From a checkpoint of a small transformer trained on Wikipedia.
Size: 14 layers, width 576, MLP 2880 GELU, vocabulary 8192.
Training: a variant of Adam for these matrices, 6893 steps.
Each number is 128 + 32 x the weight over its row's rms, rounded and kept within 0 to 255. Layers, rows and columns count from 0. Numbers have three digits each. The size before them is the row's rms in percent of the matrix's.

# down: layer 5 MLP down (transposed), 2880x576, rms 0.0467, rows 2108-2197, columns 360-431
# up: layer 5 MLP up, 2880x576, rms 0.0502, rows 2109-2198, columns 360-431
down2108 106:167154130147232137101153186136149131146127157092164119082150153082095072158117137098095139085101139150122161154131061169144143133160157143121111114135098108118112159207195073105095188120148117199109101158124117168121
up2109 103:145165119175159171119141110206149120114110171081115118122133102143113137114170083104100154126149195095148119146092150130135116135108088115123181194172175111134191104191122111130094148107128069091143083126159162147121
down2109 101:072144079105125104158131160084167141106104067140085142102179180175183143193138094133157128140144097147142172196238177161075075138120109022154069074153118170101139112094072092139096199112118118177076130122105114069135
up2110 098:067105118160141167109126083085139125131118137140099161110093112140168109191149186085173156131164111076117182155083152085117118084211077134154168136119114138148141117164138172148153152226122100089110130166069166122147
down2110 097:117157130112140114135090104111112186118116114134181141080124102183155116162128145145121085129101155165143138109128149155141104077097114104138183159121144098108120135178109110167195116107135095147122097150170109156165
up2111 104:135111124156080168058135156147128181093163117151113110081097126146151079164152119110123068047080167146086109141193158153102200162133151095066097099085069101126160063193113147136106153139153103147112125164128122162153
down2111 108:151161109066104110107112141119165096121160144173145105180150172090102117089106168153116148146136140157111132141166166034131065156120156101079093117159079075107164104186110137050158158166161073172109108140137183115138
up2112 101:108130120132172172108074120122080089149201149114099111162149120125099124127123104168088072139148171134152112159121136066088127116117095034136182148140106067102159190094154059080148105218124098172113141129148190132089
down2112 099:166032122129147128163114173175149139128099146138183116071111070123129084151155110112144135155066065200102142114159140138071114135158126192172131082147135123143185146116093169196114123122108145143200111175156089152131
up2113 096:146133155204091166111075115125178145122142146106168111093170103101120141142087135089166192100076182155066121148120149157183157093138060121181162041129111095096174129132152135128146140181148136118103146139100190174180
down2113 092:129101078124127118109161104119099140086102158125101095148141140168090118121046106125109122130111141157158126143094150093098095098090137167131077159123082148116071131150052128086124150123121124107107150171131134121080
up2114 102:099137127118165093114117099104105073084112165137148117132154174153095152121121157101147150201136173142101083130178176110167105124109109124212114113132133131106116122163111125151117098129152162116098138083222137168198
down2114 102:166145162137175143061127085156124133135113055102104154076126133116058116095103116149074131158141078181108160109094124135184106172149183125176094151102093152154141157150161148116138156157174118133129147156107120138143
up2115 092:112143151106107145089097136047169195155098145161132093172109196117116064114129118118161126072105191116130059139075093075115151162204125104118142102126123156108113106118111144146102165115125159127076134127132090137125
down2115 089:125087148163168128217148067172130136098136091117148110132094160159157220178131138141125129156138109136090194135120157189153122141097141076128129139163159060188128142155086099090127159121140106158201075100139103104093
up2116 101:104145114149124158105102173126145129146081120174130126077166107175209118157138135142129116095159143095133135106119234151114173115153140139143118135160151114138197140132134151153140141153165136161120108122147197099158
down2116 103:106131173142161074125113150111090132087117142113134158096112182076089117114137145140102068139153112090139114123118097144123067091191184130166082166113127137134116130099163143099115137125064080095155117103147157089078
up2117 095:058132098124103144093116119125151123133139137184126112149115162074063124137100121139166162057180201127136147133174190117130126106169085079153166157108129137127188193110081094153136130134119134158171136113170150187142
down2117 104:203152197124141109118100017051122115148132140143092186095140140146108147202110143106113139192104075097125135116135112178113114200111104105117073093129145099181133127130091154130120116159127176142183034155138147069135
up2118 101:154136150200082173129073057157198162100095159198106109075138169110143147072126141080107104117170178092115142112119157111109093108107110101144136170177141083124138128148144188156115105096159080132036148090220137168174
down2118 097:090135098095108088139158155176086180168071121121156144148128161122129189121153077145098115169045098162127062104171135151089108130105135137142160151099166177112125156090120083148089129103134121110162127136128168108110
up2119 089:134101160155119130116183128078141093121143135143107095133154073122071119080159123144121094140125180087079151102100163138122130136121072153177107133108139096132180122140129143148159148128133089090089062150093120114199
down2119 091:115173125155097128101085157153149111052197147105142160065075147152180109177110111105121103151126086157134162143117120120108118091120073142134206080095135147124112098129122075079153106089152150145168143134156104144120
up2120 098:097098143168103151102022147199098115069083151095113138145114124086107147119086120079137138090114189095135068125040189102081119108167153118130134147135098084139079156147116154136153158176099118168088174124105178101146
down2120 100:146108126088117152068147154108167195167130112148079134188165124153116075170109125151134180074137082142129166189189159117141092140141190149190152106122151109098153081144135118136138126146124154125085097116129077083119
up2121 114:121070133091167142098231123143118157126130146066152075145133056132179131170094125139080143163118112070086169131121088132146075136147095107157101140151126141159144126142140155152114117118107169145197090112092165152140
down2121 120:170131142077124118073164110173123165133097149148100108151098092128083136129128078090120142126181213149122104121102130125184152176109138120187111110155142098134124151119100115121117137144094113139157063142085108141144
up2122 091:123154134140097119146146139093126137162144121106111123118134150150119107105131124067123168113158138143122108140134114129108111127173075136189111087152155135151168148165207110111174130141135120115131100146120185131136
down2122 095:093112117165154074039148100141118141050133141087103154142143150114147125152142126166135152096099152105137113175138156105203159146163144145106135105096111155108104105138114140137103171138142166183128101114132081175187
up2123 097:092104143138145122090145148112130101125116149142078111178101077094080093089127105127141105088107076090077105105140148163116132101169117107144128118165120140134090132172101080120191075129189154182064159108189131117198
down2123 092:129135111125131155232158100110126125122100098096095126050178095168119173125144193187071139127159153134102143171144186080115157125082119111132157164044164063147120108099125231144138195141216120087087083156127100198126
up2124 102:141153176181146110094139137129139062098138116176174120089183113207090103101119128088127163174118181179118173125088080080154162137147171140147174087135118058127112118112139154093150158163117127129094147114085148126115
down2124 098:139120117183079151186156110151120142117181153148123130125144137111139130107128155106094155140161104068120066125094103115077162117183110108076099173156137127003108143147153093170099047070148170065180158128112060148061
up2125 098:107143140142136138108146157139107134119134194118172123166123086127147000092120134095162150132160165114137139134117119070167157149136121161129177156132140098142155132099083138163170139097177113099137085129096081134145
down2125 093:172093148127081121203128154112161108186156027117097103102178112147160166093074079141144142090174155133123100152160118137103161145128136093160102080065142060105194139127099124135143150186096113132084164123138200174167
up2126 103:085097129115071114092146123047119141140124192119166118132068128115114140190112136081130099130150080115111095098184158143108129120122118179162143125134101118115112113061134131099172130139103071182075110115131118150106
down2126 097:122121133127188092234075150140084081126137166153139064113075123104196124132111091101189126148143091118154208128111137140105162135149091123214107124147143169132119134147089194126154159145146110115150110164183113081090
up2127 095:089102119129133109122126069088130149109192139149116176136090130083085131109110154151140115078152124093031084148145154157132141101174064155125127147127139094129187187130097103142104117133152112117134162173175119152166
down2127 097:152106161103122106028121142150123103128121116146123139085193148108107075128109143145164099150098160074152151128100133124107093133163190111140113106158134162138115054128150137082128140165154154120055094095130137140159
up2128 098:093095133173121182073120100143134168126112178239101060154105169164129137176152164062121127110042136166127111143154152140060174107128114160083152087098130116138141092128081149113112176179169111076108102117115090111155
down2128 097:107095124093081089119113069092156120084155142070077107182190072065127154170108172094080236073132165166111137167068141167151161178139119149178102183135101144124124075135071173130167139106060123134159123198116101169153
up2129 099:170184096229133133109116088088107133133102209097123154136106081125144095160101180119147166097105137100111087128120127136129115098168155115178178133109128052047167066192110068150068093137167094159092105064131109211136
down2129 093:227140185117169098147107169138124187076138182151104116118086135060111136062136118164126134150134123164132139072129158160104082127128144086140081121155132102146152102139159109101074079140152202157152143169123093153100
up2130 095:101106177151076125114201132085111121094073142173118124159070130044189068186099159125144153117158126098070092111115110155120127123124125115152146124134124168111150181157090101091123142126116112186090155185118100108191
down2130 093:183165149092193104151066113054144130049105114087132123138123150181141167061138113098136144158140083139147154144116169102091136110154146151110172098091087081146130074123208147126141121143074152078160151140133140136069
up2131 099:172107129201138150133125146104118170133112145137180109132156091144121066120139175059168148093088084119139165120088120174075138172138069128184150067087115113121152147186137168159125124194127100078173087106120112144130
down2131 105:111147164119105103048162092104151107137100123105136163083119162181131101177111165169110186101162152134125119168115175175138083156149180164152181168155106176128157078105185163124145140116142128180104158149112153170167
up2132 093:065135119133123096110089078170126131155145117205092076112104079141088078139137190113180093099146103169147095114132101147193150141120112123172123150136170122114169114164087204090152137112104134141139125107139186073136
down2132 091:163165153096164156147144148089093092113122157133108130107110172124157187068117126158163100130140121142137177127138140112126090109170115123161133084108071113103152125118131074178155072126141076164120081092117125149164
up2133 097:170156113106113136119124163118126185090122082165132176219146096148175093143109142114123158110146138129128176086131130123162165090124123070150207153121104099117116144138127091173103118110108145174067179128133145093136
down2133 093:148134170146132136153121102134102111112137126080125121133111174125085160037113152148139119139133120082149149109097171122116173159145139170120096083148117162060118082155172168118142094084139087097094174085106158134178
up2134 096:126112117188089153108130087118118092097129107128113096088116054158133123112128100145163209137116108118153144153184117087160131147149127110162145081071157037042144095134140124096129161119178091127108096175094137115119
down2134 093:138163112161146148139197118130127138110127193099090140140168161139118137130116171090091063137170169142103153122108146173187150126170109129071166128164156205146091164176119115194129112095115176083154153121122120053132
up2135 091:139092116171166159125156119096101144138138092152159111176112095175129137128137119128117160132151129134143095126111188128145155116111110140129187156094107096156118150156149130176107171188119192121135150091121131132139
down2135 090:075183174091148088073118174132141125158110115076120152113152155137090160095115173127113167121133132111195121155130119107185117124127166183083097183097132203151217143173118116079118144159110013136161139132149098098076
up2136 098:135125159160100115122088147126127114133082142086175126152149167167136103136126129094117185097097176080142108160099143084174128114114159103167158118108077143132157084103132101148120158131106109105075127134158128110099
down2136 103:159100079117167185083122142175127150123167181164117146195096167131103123109109073160137125168131112122092106093142080130069110081196140173120112153110084103149184087181150107062093111131164110106142141161076075146125
up2137 103:102148143157116192102138153101148131134123113081079170182147147075086068149106176110122185090156161095098104095113141135128116127182124156161131169148152101198206207179182156160167136160120133119124138102096090156139
down2137 105:095144177153187142106113145095149123135096116092163112150121106161129165150192118181061102125100139146074124207137131121100162118133123174124153147098135150085067132081063174069117104126103170159147139144133118093144
up2138 102:152108135176144147101142118142098115075153134149138118180125165121137121060154106115146160143155131086078075154092159126096160064112088124188181131224133162155118139130155074134158193067148125176084159145140123133134
down2138 100:143089076128111128248111159105127145134081195161104171158151138135128163190121117122113080105114111123123172082140096090116177103208103127075079115132128112142122111110162196140119073139109030152129130118177156154119
up2139 104:175126080120143150089097088183140142096125140148203112185103081134164132139109126084103092157077148188117134108103107135109148107108194138132141156178117156095182137170113067167099154145081108098143086132145142135164
down2139 117:100106111126126133070090085173106123120138095147116136073170071117148166131126145129116182157111178081101170158098143094186176123135131126146163071086136128180100158155103148124128119145222083151110158094146084146099
up2140 097:126172163153071094103155137127148129095108182132142149100146098122107093154097139148174101080156059134097094138137156126088111148149146114098148152090075142125144086194143094111147150131143088160164144088108105123093
down2140 096:146093097170125165134082078084124134050130092119123107102100058152074168124116162138154070110115153156116136143108142153127126141128086088081095127118163130134128152106135063063130067188120110116219082159145126177130
up2141 102:091118106161101197124131074117184145143134201145154143153139131119095166183059088125092158112115134194132131132156154108088136108173134111112147140160109083069160151139162164125129118172157163164137112118167128137133
down2141 103:193175122137120076190115150141167111091129143128121137086164082080151122115108155126184070133121121097116120079116148138103160091182131156099128153120127139124116133133187105150060138126121104126108127110134180148160
up2142 096:135154106134113091117113114144137139116165155132121097156146138122152135110152099123118092173148154114127081111120133132106163139151126072118095049167070113140236082113117103094141132116147081177075160156178161129188
down2142 105:118103136178086126078071144132127115184098154137118175116129130145089134088146134111145140137172115142119129142117091072145146110117163164117110145030167152128121191150157148162104100161094118113144115109119170140155
up2143 101:123118120100108130104088100092080124085193098147091107170136178115134130141094062135040130189134107122105144086148183081051106173138155133171144108194100130145125159143129143160098163114137167151108099126153142222126
down2143 103:124106106129158169197145129143147070132154161136064112186059082197161129183201164112095126106077110128113131172137185095101203146094130114115077166134145152167120196116094091138121128076136161138133154146163154147172
up2144 093:084131131110127097131109168051123183095177082136109135147135120152119161123126111135116112127074076152152095148101201150119114133137061109141140105129082132139175187121104058096074085112108143110168117120115130141113
down2144 092:197081117194122116179117058145121143162141148116120174055102089106139131078097149137161035118122166136153070109170148200158120113089185167100117135118111125151097114118140090084156143061118164102104136103184114096116
up2145 106:140097098128126097105181137165172167151163102104152095138132142154188140207108154099166130121124125123079121134119169172125153130134040111162086140140204126120144086101108158101129063147080098151111160132112207156155
down2145 099:120085151129113113209063136116136156127144192071099116164151120157146132091151144125090078108131199111162130117079139086106089137177148127087130119117064134137105158125093091111129109085118095096162098113151114080076
up2146 106:106104123194140120102120115159173094140117210156170176072180115106136069176144129120141130122100180144123168121101091143061140098162159142149147127170081152086115136141056116153171063149153065146178067116138143108164
down2146 099:153141078116104121154123138126132101101203108102107096150139082165087170153136067119086067142099126065161057107031097112117098085138092173131139150161148141145072171122108139096088146116099175049134146148120143150081
up2147 103:142127107149052203092059150138120174110059148138045121111113093063153135146171175113114133173121073136137117113192122081097175061197042131145139158119130148110179119171110135154139159166130120148109052120161116131169
down2147 100:113122154127205133156123110112086116155138120144189126126094138181112142209104093142113134121105163108141129123127079139174127096113121164094088098154151132191100122146089137180128084139110132146139153125112126127166
up2148 100:105117156156092071117147135106156138137111152160107157135094105138081129047118171120046136096120122142142087171150138100132187134089115084113136106121106134151163170132142221144089126143130165128135123152143155121139
down2148 102:118138121124105083076106126143086166133139104147154162088165160135204140160128192103081128164109155137182127124156119139100147143133139141084111107105170093111115163145142113145139121064150101135118157125107133095119
up2149 100:131163089115081137129163129101139124126122124100147116106153089119155098134135184140128164138149158131146125130093152097068117118160116184132105059096133160105182133123157155194075069108104065165165094103128201211090
down2149 099:140140161112087137126177114105104139131136116134094118120140115160150138098150108119172119122109156125165080135119124097190132154116180136165123157136147076163147120154140211137123132093124148097087143145118058047138
up2150 093:134153106125126184107109134120117160147156131168077153205110135109107106170170155122133157139146116128117125123130109164095148119108086092138135092136082179132106171100101102136106130179154124142074112145139116161113
down2150 086:172139096151185163162170133214150143128173108095158121120145088129172077126089118133089149110151134177076098105189120143091109149146166168119072158093172086137105138122128143143108193090104145092134140074095195169127
up2151 098:127126087112114110139087097105121099075116116092165169139060132107145094139080188131111154154164155144127166154116111095134111127127122054106138159159122164159162125114141116112178128089168144112155118088222141138150
down2151 106:114184110148078146105113145098183147150144098138154162117129182119073128136155135140138136121109129156134171155127128133110070161106116124187090043127169092096174187136141125100131107159123124159163109138133135115137
up2152 106:156141164089075155087119097146143136102171093089163118154133087138130111154099100093145157134128088114164133137129159118171184076163159188147137100084082125088126077170122056190101104132138143135071101212218127177150
down2152 107:158137146166102147119182126078143120127200113077122181070158112093157106095106178126099137168112061092118119090109133179121104113118161109124132146201107124119104157109158144119147091089118115152099145152082090126174
up2153 114:145155136180138169117150121082135076089098108142120149155144154133044160107108155184101175179121135178162104103115200088199137159150155107167133072164123143175094111126113134203153145122102113094047097157142143128131
down2153 121:134151106139116174150127059155163139116162181110096183126134210059091157065131177190100173159143079122116106175147138074102097175133116071123085084096145103151128118149108129149166162108142100165066167128117158117111
up2154 093:110034108134132087122125188066138100116089117143175142201199135195132126100163158090120113144113144126059127177143090044070161174133061130104071101209070122159116112143158122091134130128131142109120153117115135123128
down2154 093:124105111146139164136141011131105136102162137135152117108062092088097142140083133161100085086093087146167117130121115174127119112175098077167155181099123145090101133106094133117081168087130145123141119132168144125150
up2155 103:085072117164132119110111161094193130091151123159139087119112143137096140132087149075136128194142069069095142086146182105076123099121144119146079131159130098095135163089174094187099107152189112127155124098121123115137
down2155 100:122109097113124153208147121158109102036110137161148148135143124168134109159168108084038163151145075114151161138167114213105121050167123128104133153099124120111147143108103145153090169151072151096152131116141181110166
up2156 089:130130124109103156112067066086082169066151112153121134107117152090117099104120159148170138101140136159111123119171175113080109133214110140232142137091159142169113130119116098156115147094119156101128156122088136088143
down2156 094:111115149182142119160140189139182070062102126118174081128138117149123152213162126084119173146162116157149148153136094099092201097133164163035092127149154093118175116129179125100135170150133116095110123086179134140164
up2157 096:067097160111076056110164051136126199100114138092136135145143156090128122141120158101127160127138100164091096086142176083146145144144133141124150136197108154132122098085127127158122109080124119106144134104137124076121
down2157 099:159148177190120143047089123098135123155154118143096118127170122125148096188102096095126087133067198122122155140122166127127128055112153131113102140146159161148254080155104139109091114182041121132146125122152144152101
up2158 105:114112173141062135075126126116169143086147091175072131160077169131141093175073155107088135118143196091126089127178143124163091123156136139162131132126061136163106136162089145092114110166162112148169042129144135158154
down2158 107:097142179165078093106118102170107133105111099155080108104137168142097103126138157101111127111095120171195057151116136176116136188123118164148198165073159116152042144130135156108136070139101176146078134140094142188155
up2159 099:085160167134160178109090089178117093135109138105064126162122087179124155098115139120164120107118163148116123110182101110089154083125083037200154122164145075179177137103131177150189110121113115161134137087168118147089
down2159 099:121081085200099141072186135135140144121120156099146152159149137194140091119141167126084162123172104082148153103106151153138082124144089132134145118132100166167156143104108141179074107149074109130136175182086138112155
up2160 093:153085105187092130118131233147115199072079119156144107098104088093144101133135172140138143114132137163150159138138120052134162092158118137198124071109140162161134094121129171125089146134171097167105077126099122125121
down2160 092:094097155131104116166162103076123132149164103135184071079121124199118084091108164075117103077104111119101152155111145150148185135126136157072172150139183186130144180114140152150197122201080117170148161103182139167102
up2161 105:156043146137134114115197124136132127038154128098109124124188144119067077144083072116039145127113084142108178118141084108049140152075116121160106150200144110121182114142116105120115142085120139123176077130128164180137
down2161 100:060121121115147109165082145133118203101109152127104093161063146089212155057101135128124160125130091098061154192121232078105170162089060106139109112131057107207092126128098129069116131082114104119120138158161151151157
up2162 091:077120083123108163082146113118123183077171124145121114152215143170134093119082105071155147117135150115153102124161179141183158113094100100142093100109059108094150136109134095067145074157136145141127097092128097114137
down2162 093:183146138156117127159120138108128115126125137104118134121098159117109115164150138214120152131101116145088173196108060104159115156124115100185142141167207164101143155124080170122152125145126166157173113164129168113114
up2163 100:193126150140087089115126136113181105102149116123144135165084086211106074193125135133143141105148114169052146157124171078159153111128130188174084072097085098087071176195063101115107113173155104097146128157098120146189
down2163 098:161076170093081106067113160142124097126098142115147161119152141051116170131114118152132094168165130144105113116142102103125100129123130178110110156149158163118094125191184093142138129077111144111126099092105132120156
up2164 107:035112138193136142101176142133152142094148150163109188165122123101110111091159178092144141072160162142109093120123163143136166100114137108154147113194138111116130082118104057161085165125228114107132121141144163133164
down2164 103:143156125082090161152108161149154164184159119135123121099133088100155175080136172116093095141102106158128117126139151104115126127097156161149120146124057111157183131118162112107178169106097153131137165136055187186101
up2165 091:091138155130131106109078133095115091098097150126106191128109130193157098161112165194117178046060129139043091144130118068128176123128098129130184087128128124089102124116110146145162177160129180160164102123134105152168
down2165 091:164093066125147116193154131125169151197141101100145100169113100064113136103124121070131122152143065087188137134133145149135162105120163167093093157144115109137195096131158100096123120126089084124081149150127145124085
up2166 102:066134101107105102080100111119138163125104132132133122155196168153205113133127154078097133120135118147133138146120170113152111114096069074064104121159096196139093109138120136186140090112219115131100169095091156119111
down2166 094:123113100156124134182104159169089111143109165090102177160114129126142148128165112107155077149081127133163091087132081078188064129172215103092125163108165099086156121191194121107096144123140115108121136132131144135125
up2167 103:164095145144138117114080145137120090130071115156081158206175130166152093143143143087085108140120160137061115100153099137132153173130105144103097115148106186151119061132151162118099135110125125082139120140147173108130
down2167 105:126158086132142156163173118164116184163135097113102137156093119156109163131123051153084160116112141148164099139153173142090118120138129107135058132141161138034141103171197179160085079118131162119110129130111136067101
up2168 101:124115128078120122099108145097141084118115106177152196106137096126141148150096119127131178098109183098091134140143163111180150099143062068123149157133100130055133138140166152153125133103108165129114104173108116122108
down2168 100:179148127179113196196082106160066098184120147078170114144151103126105098117090069105074145160138068067107161191186118131102127135125132191130035169075135093144182114222128159146115135115104108126160137137109128220150
up2169 104:116107135172155127121133084176158128107135156171122138162140134085111147149152181115139144121085153155120127056179103096156129116137113093126109179170161135130183090147104102147206153169171189105115161132154165158165
down2169 107:187156145107122143079190072170096149080098137081119095128121136112113114104190097170110116135061084191125139149128185172193099126117121163117096201125179173139186158107176133125143129090081120116137106124122096136118
up2170 107:112095114151099132114103151103167114088146136121151147105158175118116108210088150149071120135117140199096189130134123066165122128196104138128142064175070143065149092180077140107223120169091114081103120122154129145119
down2170 113:161112113111132207094141115127157105127155167162101083136103072138136177171072082116088185139072134152041133125130109137160112120181064162121083114190138060185116157157183113100073096166152084165100116135143104116120
up2171 101:117113119125132105116090045149158190136123112155014112126152129137173141123138190159082131099125138131081128101135115118065197131166092056197146096161093175122169150167118133186103155134140097100136157097187118147139
down2171 099:171119121129089113142132168151089107104126098106109184137061108132164153123157125162158174132096117169130116080091188107103061165128120148137070189056094129128129114075127196104194080140103173233122116161115174106137
up2172 093:182071141112117155142188118136126184144117161219157127101130113148085114146128148055142152106108099192136099083159165102142109167148183129154155177102082078124137140149085142139104132114157130165123161096135141173154
down2172 090:162183117087214115139074083124137138107135135117099150139107179085126146113141176157073150103129069131116062147146123154127144129102125101183070081167119079134099089114115120129122088101147157109151137193145154125098
up2173 106:165126180106162151092102180148181154133094135123166090129203138119212121133160208100091139189101160130124119125113113137101109138132173149145115119184107101108165066114164013122140132191119141132122100142177120114121
down2173 119:158134122179164153115157118106138164125109136156122134096129107120134079083082092133115117172166170157088169142142129152083117104088193109062115112074068144146147117128089144146120104142132165137136080136122072099103
up2174 097:074139127188151116103072182119104126098139145112128156181119106106136130124153096129172152122143106138162133119111142087110103102140145156172158156141086097156147194117107097110152174121182174187129120114173161184138
down2174 102:094137137139106195073162114105168167133144115166107145076126159178174119141083205119159141139141120113155116189148108133125117139136082131082140136148148162137141145133119155110098146111124124153115130105164157129094
up2175 100:137151125096116106088120117169099144097121121155102128162152160122121102075129111142115147130089166184136104109101080154131140106177121159161147156109122076072146108155102081121125136141203146138133152105131118175142
down2175 102:042131095115144142168144111184083129174153091108097107139130133101139136109163041122120150086100188131109098121102136127127135160101151122150142060169082122107108128139170149118155124079119165129125092172137162115061
up2176 104:169109117160162135107105101129153207115160133112084118170139144156144140139174142094169114125127100135106118102141100128102100115171110094168115119124157124125174120153134166130136126161163116098139079161171124134162
down2176 110:160062069142117146130109160063161138153066144130100106053092110166128130122195148074101115111153135166153091133145056131182134077159075186121154160104166106118111150122163162188123195119114144143152131116188153148153
up2177 096:093076125158103128138101121161157180103107137147120036089124096115118123108162128123110255113100196136155122176151150157165149113111123119071160110140127150063158182148183113207121119127136154139131105045139125138114
down2177 099:093088135087111157102120118188134107157118121171131161110188109205101173133065126150094089171130094120098106130184110126142088177080140152169131176170043106154141102106117162070130153112079109130112159177081151056127
up2178 104:146134110142102102088181155150133154115164152139082148112095127158110158143130151112100143154120109126128191155144149117165106139105083178168112118160157101129168164134125078168188165143131086088125103118198109115138
down2178 116:092165124127190131081120151089141146135136209175136212177149115131130131083145141033144131140157084124115162144125098156164195188100123114131180097147166071088211139117138153109157139195122118063141127137186096157167
up2179 105:119066135119121099096134202151132116077144095094117121166155078178153140172106177102149104162086117132151126106199125162072124145183133121180121098153126146141155155114150130100177103141150150156097131146114107150139
down2179 103:125151180122124128124171148129046141122102158131135132081113180119103124090073123124142064161075136133096096182111101129150105122135112106119127131159111116145139122127165085141129137137139173155141118125124151106106
up2180 099:157117130164177158102127088117150076101141080132125071133115108162167100126137142117104114110086174091175106135106188160092155124130138095134123128179125142090159178115121136118075145222136084139145166165217165135172
down2180 101:152137164131086184165179155077131124137101129124098140102165112102078130126099145134079143154140162098160108105114084127165184116177085130116172173209116172136183121108132099157160148138133096077162108138129126193141
up2181 108:175152125141096129092159116157167127049186144154115170138150071110083113105103173101141081152086124135059132125187092072114119184078155108089118135194125109087180117138107101126185173198124130148142148151157104106099
down2181 110:132074058095129128167098113109126144161131083117110118220075089143120185117138129074111110133114153160137130117104154123095093115142082174130129150066107138168105187144095108164116153123172143151106145145087112096153
up2182 093:090112126105138098078088168168115073122103105141180195141093090150088082145135128117164128142132182126163079105095173126140179120134038168146137102121166114151140079098156124137174125098217138160059130152160106127121
down2182 090:129168141158115152224125071091113100123130143116110140153158168113120165149134175127166151104102074124100120094184167089102108115097138100123133170147083131074113140130105099142201148152115149090146136159096141081151
up2183 098:124123146125099120118111129135153140131130126141160180154094186142117080115177128141149145121091088101107179126043165113101170121176081136116129102144091155093111119154132124149080101136134091096100074224139119108102
down2183 103:145161132125151078196154129129090114153139118114097121112159149106151130088134119073146079127178133162091128092134115134120185147120115121158113190112108097063098118067158124147110162134148117114114085116084177178164
up2184 107:146124170138119162093107072176155106101100177106055096090107145199154152179126075123185122129161139091043125113069175098178140142108179135126148084126126095092156099127073112076137100153084131150121145121131140210151
down2184 110:148104158174133126095146103101143150137095056126165149144095120103111148155094155125128155077127197162136091111167119155113141083131176139172120166083086157109117079116119136141076104075114132132191085130092166154117
up2185 102:153143098100088130096166112182112110140111100121109119162147082204076125079120170164082151152176196096094145189083167123139120137114143128143112084117138085129154101155092169137094124216165104202138062190095110127106
down2185 098:172148126187168130150138141078085143131157152151129158158082112086158135088072101096160078134143141093101143095150149133147082129160103124159124188110076110103085128110154128103173093146128134132195139119150135132145
up2186 098:100166085177104192113089121155100097093086134125116100185118174102122092134108066122143111065116192130153135135154166124082127074159153123119134149077047119182173138162144148207090132165163112105125199154174122126160
down2186 095:082100099108135125152166127092132133096118083131134160112128105123196157092120108121101135159116041116068123152107130116147100107142125106129139165164137146141129085094125108130114159164084104164147093171105085137143
up2187 102:124145113157111136079132094177127123076135080147089122113129129147095107058153196149110140151058128097132116070100168113104132120129149139102156133168132140099197067162119049146140139143148184071128087126143154081172
down2187 110:091105148127116104100196104144100116192144108149124119181146062185075098121134155113099176175162154085156176104118124142144107136094225141127128118140119136147154108176133165089202153112157103105129120100156117099117
up2188 102:096082114141085154132146111174208146137088133136093169113135195161118138109158151112118100108120165141156116158151120102146162075090140103114182126181098102120161120115172064166134131148156111132137138077147155142130
down2188 103:132088119091068174048136173147148165103140166127102107100118145144142108093102124139115120148133108123118102117130152159180155146180118135111132178117155115098104118152134085154072174135106129116117138140153115064139
up2189 103:130138187134160126090161095200130091099091110082096127127143137151116069169148122128156090152151153133112162125117123170132170170113108083151149103116158170159131064140087155163175090164144105213099116109153215086153
down2189 098:117052074155122142152111154150106174176187076111136135113086084098098210131110081138188121026131141162124142117119136103132063127122103114132083103171114092079143149195144132171104132113131121126187158140148074169099
up2190 101:082113163194140160116129155186105130139140170130121108104132113125115154125137124079121106163147128139129131104171090141122119155094152130156113143200125138071167074187197114131167125110137109108066103148105170110141
down2190 109:169111138105121093058138151108111170135096064097100092083084078112103162185117088188203162098190163169125145151139124184142139127128112149078099150150113178100125162174111184213193095148116191175176090118130117164128
up2191 104:115115142176064121103162103165150155190156214069107123141104144149181141137106170141127133139093106098112134123116145155127141142126093138164177130126160134129136135100158137102115090156102086103123172177132115118152
down2191 101:130100144150164130082128164173188069110124089169123103092139159145126105165139094139139123122155098083085097145076078155133122159164112134093104148076154102075110121134163163085107106112129103188123138138088112170146
up2192 100:083096124163099139102093124115135139126119178121132134115120172095127131142121115120081115107152121100146096022101129095095144155140201133200144146114182167103134134141221120098191128137153113116131117170117165150168
down2192 104:140109203133095195074155100127089134136129085167106108088158117091122084138145130099143112156169157143155108093132101156100099086076148155105088081126146114104130061122087124123038127166107089170135124196137088110159
up2193 105:111150115187063138110173207113134092129222151187131056174127154163098153204112154128154122099109095069163118112074159171129110121092128095106137122163135174161135099090166146118113119146112139129136128136117169138120
down2193 102:128197147132125079098124058152171126166184087134105157117078144130178094162139162145122082124105137094175156111125132099106165152114159157115149096048122195175098128161080171127133145110165125119119127154084155085127
up2194 104:091094171142080090108100083133092142139123154133103184156139098178084099151150165161147124122113115148061110138154109091133139158150111149151185036159139088177139103148144130149122168141151094083101127097130165131153
down2194 099:156157180113129126111122195038160093129173152138152098059101134102159114118062121135142082149115188113209143159165126108152096061159155100099116175155089151196120105121152104180119105083109172139116139141134102125129
up2195 102:113121173121107096117171145122179142093090119095105161119147142156127099146125147152153183131043165144127061118112234108165116168152130093141131140144115159169122158142114168145135104132122116126140081089134106099133
down2195 094:227139161103188131187120162166088135087157125151127132043117090168202132043146115142121091182164122184155087104154158174097085168080055162125084096101083166193129094092116147154156179079139111115126145179045159151130
up2196 096:144107101187099147125088115136151146131087125171147067179123123080127085143134170100127135133141134140132127162097107116110121122175100126174156082107114103143103151115128103173087112115119107182106120132113127149137
down2196 105:124124200177133173081157150197151129114119093185102119098128156097153086137133061106144117167132128101150100120171114084146166115156107117125141188126187137104152114086149112126145073145074139173126089059188116166117
up2197 094:154111146137097096135120132071154105116146086150182149115168069150100116166089144112155153067113106165131127160079140096094201060108116145104178112116118131073144171168160130144144095173130168056115127124114104043143
down2197 094:141188118119170105028112117118102137121117117169101163174134165143132122091144107175141137134158126123119116155161163132102146153168184156146115118098100093155103159128127098136156144105099087171084076166154166154182
up2198 103:107161180208106113110132098135197093124085113113124146122136101098112101145116163073140117087135114181064129118104094062102073108156161099144133165123184138116197128174124123151127148127113136132107060113112121146199